{"bias": "qkv", "beta2": 0.99, "lr_head": 0.0175, "train_tokens": 85080000, "dataset": "wikipedia_en"}
Each number is 128 + 24 x the weight over its row's rms, rounded and kept within 0 to 255. Layers, rows and columns count from 0. The size above them is the row's rms in percent of the matrix's.

# layer 3 attention value, 96x96, rms 0.0549, rows 92-95, columns 0-95
size [105 108  99 107]
[[149 150  98 130 153  90 129 142 111  95  99 126 155 145 106 139 126 152 171 106 118 114 113 144 149 144 188 154 118 142 125 134 159 169 164 120 119 145 109 107 112  76 161 123 129 143 131 120  81 132 144 140 114 137  71 156 166  83 108 157 109 123 119 148 140  93 148 116 126 152 118 111 133 101 130 134 126 140 135 148 175 117 124 113 190 120 131 133 164 143 150 124 129 148  75 117]
 [123 122 104  62 122 123 115 170 113 140 124 156 119 100 121 109 122 121 228 153 131 122 114 140 146 102 173 145 144 141 127 136 149 127 150 131 124 132 139  81 111  94 127 133 104 134 134 100 119 113 141 157 168 162 120 128 124 134 116 116 128 135  65  75 100 106 127  94 103 122 141 148 136 144 124 136 101 126 124 142 168  92 125 120 176 112 146 138 112 125 118 101 102 121 155 120]
 [151 155 166 107 119  99 125 124 127 151 142 108 111 144 127 114 132 120 169 122  93 121 142 123 134 133 133 151 108 121  70 119 136  55 175 143 121 153 162 115  99 141 105 115 135 100 114 105 107 113 149 114 141 157 104 167 106 165 104  83  87 180 122 105 169 127 149 135 146 123 164 122 132 101 125 131 146 114  99 130 101  92  96 125 117 147 117 133 150 178 120 135 169 138 136 138]
 [114 108 115 161 148 129 133 117 126 121 139 151  94 102 121 135 117 135 121 118  82 161 135 131 129 101  97 123 154 152 121 129  89 155 172 104 112 110 129 147  90 125 145 143 123 121 131 148 157 134 113 155 143  73 149  64 139 146 146 115 160 109 109  88 123 140 144 122  83 141 139 150 110 187 167 137  80 161 126 126 123 135 154 169 120 137 121 157  81  84 119 139 128 142  90 139]]
# layer 3 attention output (transposed), 96x96, rms 0.0511, rows 92-95, columns 0-95
size [104 100  96 109]
[[152 107 128 171 172 108 117 180 165 121 145 131 152  80 134 168 118 110 165 113 124 122 140 108 101 116 125 103 125 113 147 149 120  85 152 147 149  80 108 113 117 159 148 153 102 158 123 149 115 113 105 177 102 155 110 118 136 124  73 126 147 147 115 137 126 159 120 121 104 136  91 145 103 109  90 109 103 119  89 167  88 112 145 119 119 132 155 101 146 142 135 146 133 145 147 160]
 [140  75 137 140 131  98 136 119 136  97 124 125 125  81 139 153 160 127 149 148  91 151 146 148 138 106 150 178 178 156 116 149  91 103 178 131 126 125 141 104  95 129 152 128 121 127 106 127 148 124 165 143 112 142 119 120 144 114 116 129 144 140 168 129 108 118 121 130  94 113  95 199  73 114 137 131  94 107 103 144  94 132 130 141 127 146 163 112 129 117  65 105 106 124 150 136]
 [147 115  80 112 121 180 111 119 121 150 115 158 135 118 116 157 160 102 141 130 127 160 130 129 179 148 131 160 172 163 105 165  96 165 119 129 122 137 144 112 160 125 139 105 160 137 153 147 126 142 104 128 156  93 110 127 137  95 162 148 132 135 147 129 131  59  87  75 152 121  97 145 117 142  94 116 135 139 119 132 133  82 132 155 114 128 123 102 116  96 159  98  94 117 120 115]
 [ 89 133 148 112 109 125 179 124 124 101 111 113  87 138 147 108 140 147  90 117 141 137 173 171 112 149 129 162 105 130 102 106 143 111 113 120 114 132 103 111 113 110 129 133 148 130 106 122 116 138 147 101 145 138  92 182 144 105 119 115  99  92 145  87 119 163 169 130 104 122 128 150 122 168 175 132 133 182 145  98 114 128 113 157 142 137 153 169 110 153 102 105 145 115 188 125]]
# layer 3 MLP up, 384x96, rms 0.0869, rows 0-31, columns 0-95
size [115  90 118  98  96 105 114  89 117 116  97 109  92 100  92  94 115 103 106 111 117  95  85 110 102 101 102  92  94  93  98 113]
[[101 125 103 124 103 124 166 160 129 146 135 111 131 135 136 192 131 136 164 154  95 145 133 115 134 130 157 133 144 150 164 136 144 119 107 133 147  94  68 141 159 142 144 153 126 117 153 139 131 123 142 102 146 132 149 128 107 108 121 141 119 120 108  94 161 131 144 137  86 134 101 126  54  62 123  91 122 150 119 112 140 161 104 104 129 161 115 147  66 135 114 128 126 115 103  97]
 [132 132 179 142 119 110 128 126 134 144 151 167 144 145 163 137 107 128 126 122 123 179 164  93 113 109 124 107 161 140 157 113  92 123 145 153 133 120  95  98 128 111 148 154  76 144 123 135  90 128 168 159 152 162 136 110 106 113 109 137 137 146  93 100 120 193 107 104 128  99 136 126 137 106 124  95 159 143 118 107  94 142 146  99 168 165  83 110  95 126 120 154 134 114 124 161]
 [110 172 134 154 140 123 119 120 132  59 120 159 137 144 159 131 134 131  89 172 112 156 172 100 159  92 139 155 107 137 135 151 147 114 109 128 119 103 149 130 155  84 146 151 147 181 121 138  91 112 148 155 131 138 135 152  97 121 108 148 108 105  88 124 134 151 152 125 127 136 107 115 153  96  86 109 132 157 130 114 123 130 112 101  91 147  90 152 134 134  98  76 131 102 148 109]
 [104 129 110 111 121 137 142 135 152 108 157 157 128 122 101 132 120 137 147 138 154  82 103 161 172 134 140 162 157  67 171 127 128 108 186 130 136 117 138 151 120 137 133 179  95 106 128 116 124 111 151 159  85  86 152 153  85 119 151 101  98 122 141 133 139 176 129  98 119 119 114 105 130  82 105 116 131 107 124  83 160 153 150 116 139 135 147 105 138 100 129 107 125 116 108 102]
 [128 142 132 170 138 159 141 149 134 137 116 132 168 151 127 191 139  83 107 121 126 106 115 113 115 143 161 122 119  90 128 106 122 124 128 108 150 156 139 124 134 137 173  90 110 181 129  94 129  98 159 168 119 133 133 124 137 104  77 143 112 131 104 143 142 120  87 104 150 123 103 127 147  92 132 126  92  77 123 155  98 159 137 140 161 141 113 135 116 101 115  89 159 108 160  88]
 [110 133 126 147 124  98 123 162 150 100 114 146 156 115 132 122 117 110 127 149  81 109 129 122 120 134 166 101 128 144 160 131  83 118 165 140 134 104 114 135 145 122 134 136 132 118 156  84  77 114 147 127 149 101 114 172 137  96 150 182 135  73 115 178 137 175 145 133 145 154 119 113 127 172 125  98 104  83 129 114 157 120 144 121 185 144 120 150 129 124 108  89 104 124 127 101]
 [120 123  92 143 141 128 147 125 134 125 121 152 138 112 136 176 107 117 116 148 103 149 118 113 172  95 137 155 137  77 117 165 125 102 144 131 106 103 166  88 167 139 144 159 143 139 111 134 144  99 151 115 110  78 109 142  94 102 106 130 109 119 156 144 159 141 161 128 110  98  75 102 125 127 107 128 108 156 124  88 175 150 122  88 127 152 136 153 162 175 120  95 143 121 144  99]
 [137 117  95 115 153 141  95 117 150 140 166 156 115  88  92 146 122 111 139 149 107  78 135 117 134 119 139 130 176 161 136 121  91 131 117 175  98 102 182 127 112 100 161 122 149 142 141 156 130 122 151 147 129  94 109 140  96 107 106 117 104 143 110 132  88 129 127 159 124 146 178  97 126 159  97 125  92 153 104 130 130 139 104 123 112 169  81 152 140 157  99 118 166 143 115 115]
 [152 127 168 147 114 156 129 165 122  72 152 121 129 126  92 103 124 118 107 151  87 144 134 104 123 111 123 166 126 123 176 127 114 101 142 156 136 102 129 153 121 101 120 177 174 118 146 105 130 107 140  90 153 160 145 124 143 148 115 167 145 111  96 125 111 130 162 113 169 102 155 116 152 141 120 138 149 116 110 130 158 106 154  94  96 159  78 130 119  81  84 135 112 146 129 113]
 [ 96 166 150 106 155 100 106 153 137  91  86 170 141 174 105 147 147 127 142 172 157 110 127 138 139 109  99 116 155 103 181 121 100 151 129  98 131  99 105 116 175 138 109 166 101 148 130 162 127 114 112 128 137 114 124 114 118 111 124 148 117 122 125 121 135 145 170  96 119 141 144 121 119 138  91 188 132 117 113 105 119 146  93 137 139 127  74 132 117 126  97 163  96  92 151 121]
 [109 133 135 157 135 111  99 122 158 130 129 113 170 211  91 150 125 131 104 139 137  92 142 114 130 116 137 151 121 145  98 153 145 116 133  89 141 123 138 108 164 115 105 136  88  79  86 147  92  88 148 146  74 131 145 108 172 117 122 146 116 115 115 111 161 149 163 114 119 137 111 118 129 112 127 117 134 112 113 154 151 134 105 108 126 155 141 192 163 146 123 148 109 140 109 146]
 [ 67 162 122  89  90 124 121 167 148 131 104 172 114 124 111 133 101 113 127 155  95 143 148 103 160 126 164 151 133  73 105 181 136 153 175 100 115 116 161 155 134 124 137 143 119 124 135 115 147 140 123 141 149 117 151 147 123 147 136 123 116  68 108 125 139 156 122 135 144  74 111  90 107 139 148 113 131 102 121 139 143 174  88 110 159 123 131 127  97 112 121 126 143  97 136 141]
 [122 194 123 120 143 146 162 143 150 131 178 127 138 132 136 137 143 118 147 135 119 126 121 108 117 136 137 114 157 108 155  94  94 150 157  93 120 118  88 123  88 121 103 185 107 109 141 156 113 107 145 138  82 143 169 126 149 113 105  98 103  75 189 120 148 140 109 105 112 146 115 166  88  80 115 137 113 138 133 109 116 124 139 165 137 150 153 144 109 108 130 132 118  98 116 116]
 [133 144 100 130 157 156 145  73 140  80 141 160 122 143 129 132 152  92  84 126 158 102 123 116 175  98 145 148 150 123  74 159 142 124 166  97 128 160 137 129 144 158 143 143  95 134 156 133 123 139 120 138 149 109 147 117 157 146  87 109  91 111 171 136 125 123 137 128 117 120 165 125  96 153  84 129 122 106 130 163 113 165  81 115  86 149 146 142 105 110 121 126 136 122 136  93]
 [152 116 149 122  75 142 116 134 158 123  94 162 161 147 106 140  91 107 152  91 124 126 135 116 118 133  89 136 127 122 118 130 135 115 139 126 130 149 136 101 170 134 140 129 114 137 109 182  87 106 182 118 126 118 126 143 147  75 139 127 124 144 165  98 155 113 144 138  82 147 122  78 149 147 144 147 113  97 113 122 108 101 190 112 140  97 127 188  93 155 126 127 130 118 118 143]
 [143 157 110 146 152 148 166 139 158 128 112 158 145 139 109 135 155 137 129 133 162  83 128 118 160 162 119 161 136  72  92 113 129 112 109 140 101 141 116 110 136 131 146 153 105 155 115 146  94 112 113 109 129 161 182 145 112 120 104  89 125 111 100 130 164  76 162 127 108 118  78 110 104 111 136 117  95 117  92  84 160 160 114 134 116 156 139 147 126 116  81  97 111 124 137 126]
 [120 153 116 119 146 133 135 117 122 158 149 116 134 195 189 138 144 136 135 152 128 112 159 148 166 191 154 123 140 135 121 158 129 142 191 112  96 100 116  98 114 127 132 109  92 175 123 160 104 106  97 116 120 129 149 118 107 136 113 131  94 167 127 111 116 102 139 108  76 107 126  84 119 144 147 124 129 121 124 113 128 123 137 111 147 168 148 148 112 106  97 120 162 127 106  95]
 [103 126 115 143 125 137 140  98 141 141 131 150 101 153 147 177 140 129 129 125 140 128 143 174 143 105 134 117 172 100 174 151 142 139 102 123  75 105  89 122 114 141 149 137 103 191 111 169 129  99 152 164 118 136 160 145 145 118 145 113 113 121 106 170 141 132 110 146 100  95 122  73  98 103 107  97 157 125  99 135 140  81 113  97 135 136  99 141 100 122 102 102 121 100 135 129]
 [131 150 160 114 183 156 118 159 148 104 138 184 119 122 109  95 129  80 144 147 117 121 148 127 116 123 119 137 123 154 163 145 118 124 161 101  99 103 113 111 140 139 148 140 125 113 147 119 123 123 130  90 104  97 168 106 151 176  98 170 161 143  82 116 126 148 146 114 149  85 167 102 102 138 114 119 103 141 118 134 151 161 141 119 126 148 143 136 145  84  87 139 108  78 149 119]
 [109 169 124 119 107 113 146 165 138 172 141  88 138  99 161 157 148 103 109 145 168 116 102 125 133 174 146 136 148 130 105 116 151 131 109  68  97  82 130  98 200 159 127 113 145 119 104 125 158 129 145 139 124 132 109  85 149 137  95 127 126 142 141 155 160 160 112 104 126  99 127 142 161 118 121 130 110 109 105 107 128 145  94 113  92 169 159 150 111 133 132 116 116 109 149 128]
 [123 143 140 126 174 163 147  94 123 102  89 139  93 164 136 128 157  86 162 134 125 130 143 107 141 121 136 135 113 104 107 116 131 142 163 147 114 104 148  86 177 111 145 161  98  90 143 144 165 120 119 188 143  89 156 110 117 169 141 132 138 137 121 123 115  88 136  96  94 115 115 119 102 100 169 156 109 164 104 123 126 131 148 149 163 119 131 151 136 134  89 150 105  96 113 126]
 [112 125 110  93 172 138 133 145 146  82 110 154 141 111 141 130 124  88 148 131 155 114 157 130 141 150 137 155 129 133 116 143 121 151 153 160 113 135 142 126 129 122 165 147 113 151 155 116 159 110 125 130 120 109 146 121 169 136 132  72 106 124 158 144 120  99 176 149 130 106 104 141 112 154  82  95  82  89 100 114  84 142 164  93  78 144 126 116 116 132  94 106  82 115 159 148]
 [119 134 132 111 125 164  87 141 132  94 162  75 128 103  94 146 109 143 181  92 158 113 127 161 150 158 142 114 156 148  81 176 121 145 160 147 114 115 131 176  84 109 137 151 131 122 111 149 128 155 161 113 135 119  84 123 118 114  92 140 120 148 137 121 118 128 156 157 114 116 117 121 121  94  98  84 150 131 111 151 157 146 102 113 123 135 119 143 101 115 105 131 171 132  92 160]
 [ 99 148 120 153 110 108  93 112 138  95 124 113 121  95 133 123 108 149 119 128 117 131 131 153 110 151 110 129 127 119 139 180 109 154 165 122 123 157 168 105 114 135 145 136 122 175 134 144  51 130 157 140 116 149 128 117 123 144 144 125 103 102 123 139 140  97 203 119 143  69 115 166 136 104 117 128  97 134 100 117 172 131 126 150 162 134 116 179 122 143  84 114 119 130  99 129]
 [142 185 134 115 168  96 106 107 136 124 150  85  93 136 116 148 161 112 113 127 117 128 115 133 130 169 113 137 122 109 137 139 144 166 121 128 129 130 154 119 106 122 130 156  84 120 121 169 177  81 125 112 125 125 111 118  99 170 136 104 148 160 181 111 180 125 128 102 151 115 173 109 119 127 105 142 126  62  98 137 130 151 145 121 124 155 138 170 146 134 111 112 116 111 161 112]
 [131 128 178 156 181 158 138 113 176  91  97 105 159 111 146 158 131 153 121 143 147 128 122 127 144 105 148 141  99 140  80 142 105  87 117  89  93 131 138 120 166 112 133 142 138 121 108 133 144 120 134  99 139 113  91 137  94 135 117 180 146 141 103 165 155 138 109 121 116  99 146 122 110 126  59 112  94 139 117 137 115 141 118 114 104 142 118 128 154 117  81 124 155 151 171 124]
 [100 125 142  86 176 122  89 120 174 142 119 150 162 108 124 123 118  99  96 147 169 109 112 118 140 133  80 111 137 136 126 141 145  91 159 142 119  94 194 163 135 148 151 135 128 122 151 174 124 108 160 176 133 124  96 136 127 129  78 118 162 136 148 134 146 151 154 164 117 102 116 112 139 124  98 102 125 107 103 147 116 104 103 103 108 123 137 117 131 137 113 122  85 124 145  88]
 [109 148 145 133 117 171 157 157 139 139 102 114 105 169 143 122 151 110 154 117 124 117 106 150 147  82 162 160  94 132 133 113 153 127  92 118 129  94 146 162 162 111 117  97 147 160 128 135  97 161 194 145 135 139 127 107 100 124 130 115 100  99 119 143 178 172 122 126 108  86 131 107 162  79 121  92 100 163 108 108 110 140 104  83 141 124 107 132 119 137 125 137 135 111 141 116]
 [ 85 146 134 104 154 135  94 107 145 132  79 143 154 165 178 109 121 139 125 118 123  94 143 119 153  83 142 123 126 120 125 132  88 179  96 130 150 117 149 153 123 117  88 116 150 123 118 149 150 158 141 106 141 111 164 137 119  95 147 158 154 127 120 115 140 101 139 148 152  94 133  96 109 121 153 112 123 126 105 146 142 158 109  93 172  91  80 132  77 137 133 163 116 151 140  98]
 [117 128 132  94 147 152 112  89 143  92 145  81 143 132 114 126 120 130 122 149 135 107 128  94 123 223  95 136 145 147 150 122 157 101 128 128 120 109 137 151 135 141 147 118 118 112 133 195 120 134 129  84  78 114 138 151 101 146 169 109 113 141 119 146 125 147 179 144 140 129 123 109  93 138 136 106 118 109 121 152 143 128 114 113 104 174 145 123 106 151  80  95 144 152 134 145]
 [ 96 163 139 173 142 124  83  83 147 115 147 122 132  84 140 121 101 125 136 124 141 150 135 123 101 137 108 133 134 123 115 138 150 139 194 104 110 124 114 119 109 143 154 159 130  89 143 150 158 121 159 144 109 116 116 135  94  79  88 128 164 160  95 104 162 118 123 124 147 120 119 146 141 130  90 128 132 145 118 149 158 171 140  99 153 171 143 180 101 152 124 173 107 112 114 118]
 [124 150 114 114 159 155 124 122 155 131 181  89 135 130 157 123  85 147 148 166 115 130 166  80 121 123 118 129 171 149 110 143 108 138 107 139 107 114 134 167 142 167  94 137 135 116 148 137 160 125 136 122 117 162 122  71 104 165  94 142 144 129 152 118 123 114 154 129 157 134 168 118 131 130 136 142 124  60 100 111  89  97 135 127 105 163 107 158 130 139 105  90 123  94 111 107]]
# layer 3 MLP down (transposed), 384x96, rms 0.0644, rows 0-31, columns 0-95
size [117  96 109 101 102 108 107  84 126  93  86 115 107 111 110  73 119 101  97 104 115  88  87 109 107  89 100  96 105  97  92 116]
[[136  86 171 113  86  67 151 138 121 139 138 134  98 113 114 189 127 120 131 156 102 137 150 134 128 124 105 183 120 133 175 137 107 105 117 119 156 127 127 155 102 119 122 158 142  74 107 147 147 104 117  78 127 156 129 107 138 123 116 130 152 149 131  99 132 172 154 159 129 161 146 136 118  75 131 133  96 165 155 130 106 138 126 140  98 138  93 125 106 118 109  98 140 147 146 117]
 [119 111 113 129 128 114  91 148 118 119 136  79 141 117  93 140 155 118 139 118 114 131 150 136 131 103 142 166 110 111  98 128 109 156 132 131 101 157 181 133 100 171 133 144 132  53 103 140 115 113  80 127 158 142 111 167 172 120 152 106 109 127 154 117 110  85 192 121 135 155 136 135  98 140 133 141 144 168 111 121 174  78 105 150 133 147 151 150 116 130 126 143 123 119 127 135]
 [ 96 155 167 140 127  73 112 159 143 159 129 108 138 113  94  79 146 118 109 119 102 153 119 129 202 130 142 133 121 112 125 134 124 150 170 137 109 112 100  82 162 160 138 169 111 131 109 122 121 132 127 150 149 117 136 143 136 121 102 106 130 136 133 100 128 127 103 138 132 134 112 108 118 135 106 112 157 129 129  95 167 150 167 162 146 146  59 182 130  95 111 141 105 114 108 133]
 [140 115  84 129 105 155 132  86 123 124 105  99 144 144 152 137 133 115  96 140 147 140 146 135  77  93 131 105  95 140 118 133 155  94 127 158 160 137 124 142 182  99 122 140 154 111 112  87 113 173 118 102 192 141  95 156 181 130 113 123 136 167 150 138 122  99 122 144 117 137 108 123 176 123 138 154  98 122 140 135 107  70  84 121 127 138 141 142 132 117 146 135 134 161 122 132]
 [144 127 126 116 100 117  86 135 102 141 133 112 139 113 158 107 103 168 125 154 146 131 143 158  92  96 131 126 154 189 102 106 125 113 136 116 103 161 141 161 133 134  95 130 170 104 150 125 105 109 112 104 129 141 111 181 135 170 151 111 151 131 139 143 112 148 183 136 142 116 123 102 126 141 117 108 130 135 150  88 202 126 151 117 145  90 123  97 104  84 117 149 101 135  98 128]
 [115 124 124 103  83 119 139 114 104 161 126 119 102 112 147  96 137 165 113 124 140 130 156 112  78 111  89 155  95 143  88 104 129 136 151 114 132 175 109 114 126 150 129  88 126 107 133 138 120 150  88 124 174 131 110 136 112 128 181  81 163 136 150 116 133 127 103 141 123  92 145 128 122 135 147 117 151 140 146 126 207 161 111 113 156 154 177 143 155 116 153 118 119 108 143 110]
 [130  95 143 127 131 123 145 124 132 149 116 127 101  95 168 142 161 122 121 152 123 134 127 150 155 106 120 130 109 138 126 109 113  72 127 127 158 129 156 156 121 131  96 119 129  79 144 115 155  90  98 124 144 149  92 144 148 138 128 125 157 144 138 167 141 113 122  89 140  82  87  56 109 114 133 146 138 139 127 147 147 150 148 131 131 115 176 117 151 142 112  86 110 212 134 117]
 [ 91 117 137 154  97 124 157 106 107 151 102 135 127 135 105 119 125 131 129 103 141 156  99 107  86 160  99 144  86  67  86 143 141 101 158 141 125 145 101 113 127 157 174 129  92 106 143 100 117 159 106 119 138 135 132 135 180 144 122 111 167 143 167 143 170 103 137 110 161 118  90 156 152 156 134 120 142 113 130 155 154 115 122  71 105 127 159 108 151 126 118 132 111 143 142 137]
 [ 93 143 125 121  90 121 120  96 138 148 145 147 150  92 159 130 103 124 137 135 161 121 113 146 115 170 120 108 168  87 122 148 104 156 164 149 113 150 120 115 101 184 122 105  79 153 108  96 113 165 110 146 122 105 139 153 103 105 128 134  93 109 174 125 110 118 113 131 114 174  93 125 100 127 100 132 130 132 132 108 157 105 160 170 132 124 131 127 173 140 145 154 174 115  90 139]
 [111 132 155 117 184 123 124 165 184 135 126 135 111 146 112 156 168 100 109 116 122  97 121 128 144 135 125 128 111 127 134  75 107 114 124 149 146  85  65 117 114 122 108 119 128 162 108 151 177 107 129 149 131 108 148 139  97 128  92 146 145 171 159 110 166  95 107 122 117  98 102 133 105 138 143 188 112 125  91 123 129 135 121 115 167 145 169 142 119 145  94 103 123 124 134 128]
 [ 86 143 127 100 106 141 110 118 133 158 123  94 112 106 131 138 146 147 128  96 125 195 126 140 110 114 142 157 155 114 196 138 126 144 141 143 113 165 164 130 100 141 114 106 132 102 118 128 135 156 145  86 128 132 140 150 146  88 142 114 125 117 146 112 103 113 102 164 149 150 132 104 120 129  94 130 126 124 161 137  73 158 126 160 102 130 128 171 161 110 127  53 121 126 116 100]
 [164 114 149 122 133 107 139 132 143 131 130 109 106 123 125 160 139 145 112 113 102 129 132 114 114  90 148 138 113 120 144 133 123 166 171 145 163 148 157 128 101  54 109 115 179 121 108  92 102 123 145 141 151 116 108 136  92 160 162 137 118 127 108 184 133 119 134 143 123  89 149 127 147  89 125 129  96 112  83 116 115 100 119 142 138 100 140 107 133 126 116 117 175 198 169 127]
 [206 107  97 131 102 142 116 115  83 154  98 124 124 144  92 139 182  85 107 112 152 134  83 159  98 115 158 145 122 147  91  96 151 127 111 115 127 139 153 132 136 108 163 163 123 136 142 118 146  84 100 100 142 106 172 121 121 121 141  98 134 150 103 164 104 121 152 115 157 133 135 127 159 153  99 121 124 155 184 123 147 113 140 116 141 127 126 130 142  97 119 120 110 125 112 148]
 [153  77 126 132 138 134 115 137 138 102  94 123  81 139 110 110 157 101 104 107 137 154 118 157  84 164 160 123 146 105 131 131 167 124 108  92 114 127 120 126  93 119 129 164 159 141 156 128 143  83 156 134 163 125 139 146 146 111 148 133 150 155 131 174  90 127  92 110 139 123 130 117 131 153 186 152 128 143 125 143  96 108 119 136  74 123 101 120 140 133  93 117 113 194 122 141]
 [138 131 167 123 144  88 132 142  96 142 112 140  94 133 149 143 153 124 113 150 127 147  88 140 100 163 108  99 119 142 145 144 141 148 100 143 122 133 105 121  88 151 118 118 140 124 131  76 123 147  93 118  93  93 103 123 100 111 186 121  96 133  93 154 109 131  64 140 156 107 146 160 165 139 139 103 123 107 158 126 113 154 138 175 144 126 125 127 150 150 162 109 131 105 188 135]
 [118 118 136 118  95 144 122 146 118 151 112 160 153 101 110 104 145 136 162 129 148 152 133 142 141 163 140 155 128  85 121 116 141 152 109 105 142 107 133  98 133 171 164 114 148 177 158  97  98  93  79  98 175 126 161 113 123 118  94  88 136 112 177 113 113 134 111 158 125 152 143 106 134 133 114  86 153 129 169  89 169 117 137 140 102  98 143  94 111 152 110 116 102 111 127 143]
 [151  98 139 141 121  96 102 102 114 159 156 118 122 147 162 130 147 136 125 156 144 113 180 140 151 121 147 142 122 134 108  69  85 143 120 108 130 138 132 134 140 141 151 105  92 130 111 139 111 138  56 104  90 116 146  89 146 139  96 135 100 151 178 128 144 111 162 136 105 123 122  64 118  99 121 103 131 126 158 133 147 141 134 136 131 157 132 175 103 118 102 148 171 130 102 114]
 [141 103 137 124 116 122 132 124 171 139 128 142 153 119 136 122 123 185 123 159 114 144 131 133 156 142 123 118  99 163 148  84 154 127  90 149 103 134  96 119  92 137 107 107 154 150 147 108 120 122  86 153  87 104 107 100 170 128 132 121  63 132 139 142 163 109  97 169 123 150 163  97 147  86 121 138 122 138  92 132 169 155 145 112 123 124 107 174  85 134  91 135 133 105 140 133]
 [132 130 101 135 150 143 144 101 128 148 129 102 157 109 143 126 156 172 121 111 109 116  99 140 134 163 108 122 147  80  70 145 117 116 128 119 129 154 128 130 137 177 148 178 170 124 160  96 132 113  82 144  95 188 131 163 131 127 141 124 109 149 139 165 118 117  90 123  95 123 144 118 141  96 151  98 123 130  92 126 139  96 148 131  96  94 144 109 110 141  93 160 130 136 172 139]
 [133  95 125 161  92 126 106 103 116 104 141 116 150 132 140 114  99 133 170 129  86 120 127 118 146  99 111 130 161  62 156  80 133 170 175 141 133 188 142 120  94 123 118 125 120 150 141 131 103 163 147 132 145 131 146 145 104  90  86 103 114 166 126  92 131 101 181 125 134 157 165 160 127 131 132 111 139 125 147 162 112 135 141 121 121 125 109 109 111 151 116 154 122 119  98 157]
 [143 113 108 163 139 114 132 114  93 110 112 135 156 130 119 111 182  69 134 120 116 108 111  90 138 116 104  86 124 120 186 148 146 150 141 116 160 103 147 141 148 131 131 156  57 153 109 161 122 123 144 140 135  99 144 114 116 153 156  98  94  93 145 138 128 140  83 139 119 144 130 157 182 115 186  89 121 146 131 121 151 120 139 105 125 131 108 159 141 127 134 144 119 139 108 118]
 [165  83 126 157 104 119  96 140  92 135 129 151 124  95 131  71 173 130 118 136 119 128 109 128 100 158 125 157 101 126 142 170 132 119  78 129 152 107 113 155 134 132 119  91 120 139  89 161 128 138 142  98 118 109 124 123 124 137 100 162 135 142 159 155 102 106 106  96 153  91 135  75 167 150 141 127 154 136 120 120 147 126 159 170 171 119 146 127 129 132  94 103 114 173 105 146]
 [134 164 117 126 144 103 148 152 133 124  84 156 150 139 138 104 113 110 117 153 100 129  80 141 111 112 103 138  87 167 152  88 125 119 142 122 115 136 136 127 184 136 140 129 118 118 131 104 170  87 118 128 170 118 128 115 128 143 186 135 121 146 139 107 155 130  85 166  94 108 143  88 131 162 169 144 125 101 141 125  98  91 136 140 137 114 144  96 131 142 109 124  84 138  94 180]
 [114 110  90 127 116 129 134 133  91 126 150 156 136 117  83 130 111 109 102  97 128 174  63 152 115 148 126 134 124  98 138 148 128 142 134 116 175 159 122 142 107 120 135 128 126 164 124 142 137 115 127 186  81 135  66 140 158  90 139 107 137 150 164 113 176 133 117 147 122 120  85 129 134 135 124 177  90  93 167 141 153 119 112 131 144 121 151 127 168 131 107 106 120 114 133 128]
 [130  86  83 156 140 132 186 169 130 164 116 130 113 116 161 112 132 119 146 138 149 128 131 100 109 114 142 150 123 115 130 121 127 110 182 146 130 143 136 107 120 127 183  78  71 133 134 100 137 126  93 157 130 145 137 152 154  99  79 119 140 148 110 112 139 130 144 127 109 147 122 159  93 173  97  90 137 138 128 107  98 104 156 150  95 152 159 107 106 117 131 151  98 124 141 106]
 [124 141 126 133 125 125 160 116 122 128 133 137 107 170 148  94 146 116 145 155  94 144 170 142 123 161 151  90  89 150 146  87 137 145 124 132 142  98 122  97 146 145 115 113 140 156 116 150 127 119 160 124 181 105 128 151 130 120 113 120 126 124 115 105  86  94 145 127 101 135  89 160 167 153 163  87 157  97 157 162 113 151 121 154  78 102 106 112 109 132  99 184 115 106 138  94]
 [119 109 161 102 148 132 106 107 117 125 116 121  96 135  98 108 114 156 131 127  93 160  82 127  89 116 102 146 122 122 157 165 142 109 143 146 111 130  92 133  88 113 135 117  98 112  96 139 124 138 169 115 115 146 116 129 206 116 120 103 154 139 154 118 139 115 117 192 143 106  90 167 157 162 117 139 141 139 158 128  82 166 133 129 123 135 167 148 152 115  79 132 121 142 134 117]
 [146 105 140 117 132  89 131 146 112 155 152 140 174  95  89 146 101 118 100 146  92 146 125 125 147 116  81 175 119 127 153 146 108 113 143 116 133 124 151 115  78 136 143 174  86 102  98 134 137 124 106 148 158 149 126 178 120 119 113 131 162 155 154 139 101 123 161 118 142 133 168 149  90 132 148 143 124  63 146 108 129 117 137 131  95 118 119 111 112  96 133 105 153 176 120 141]
 [125  96 132 175 118 114 112 131 132 127 180 105 100  69 150 156 137 138 118 115 133 141 137 136 101 104 121 119 125 147 122 118 139 160 138 124 132 128 154 138 107  81  88 115 117 118 155 121 100  96 104 168 125 130 124 139 127 150 114 103 179 103 131 166 104 107 121 126 115 136 146 119 112 139 117 122 123 151 150 163 108  80 130 186  86 134 117 126 132 131 138 115 214 162 149 149]
 [103 131 139 139 114 165 162 119 130 143 141 128 111 107  93 143 134 104 122 136 106 190 104  86 100 142 148 136 133 125 117 109 150 151 152 154 137 146 140 161 158 153 144  75  98 125 106 105 141 189 137 138 126 117 134 138 158 113  95 134 172 125 144 106 102 142  78 109 107 154 150 143 120 116 130 133 112  60 171 132 110  83 156 144 147 123 120 113 112 110 155 119 102 104 103 144]
 [182  75 136 151 131 125 131 144  94 138 106 155  93 172 100 167  87 157 155 147  87  97 131 145 129 122 112 167 154 157 123 123 125 105  99 127 155 145 129 161 116 133 144 132 112 108 139 124 188 146 103 121 133 119 136 112 154 156 138 132 143 137 109 110 103 141 145 125 141 138  93 129  97 109 130  54 105 146 137 148  98 106 124 151  93 122 135 148 156 110  84 106 127 140 129 108]
 [151  92 104 147 106  82 154 148 142 155 160 167 114  73 132 140  97 129 146 115 150 111 133 101 109  97 161 131 121 153  85  94 128 114 140 106 124 138 135 103 108 143 145 110 142 136 123  85 139 111 108 128 142 129 153 164 153 112 100 114 136 138 171 126 129 148 116 113 139 106 151 162 155 163 104 122 117 157 173 133  78 125 148 153  83 149 155 104 103 100 124 172  96 133 115 156]]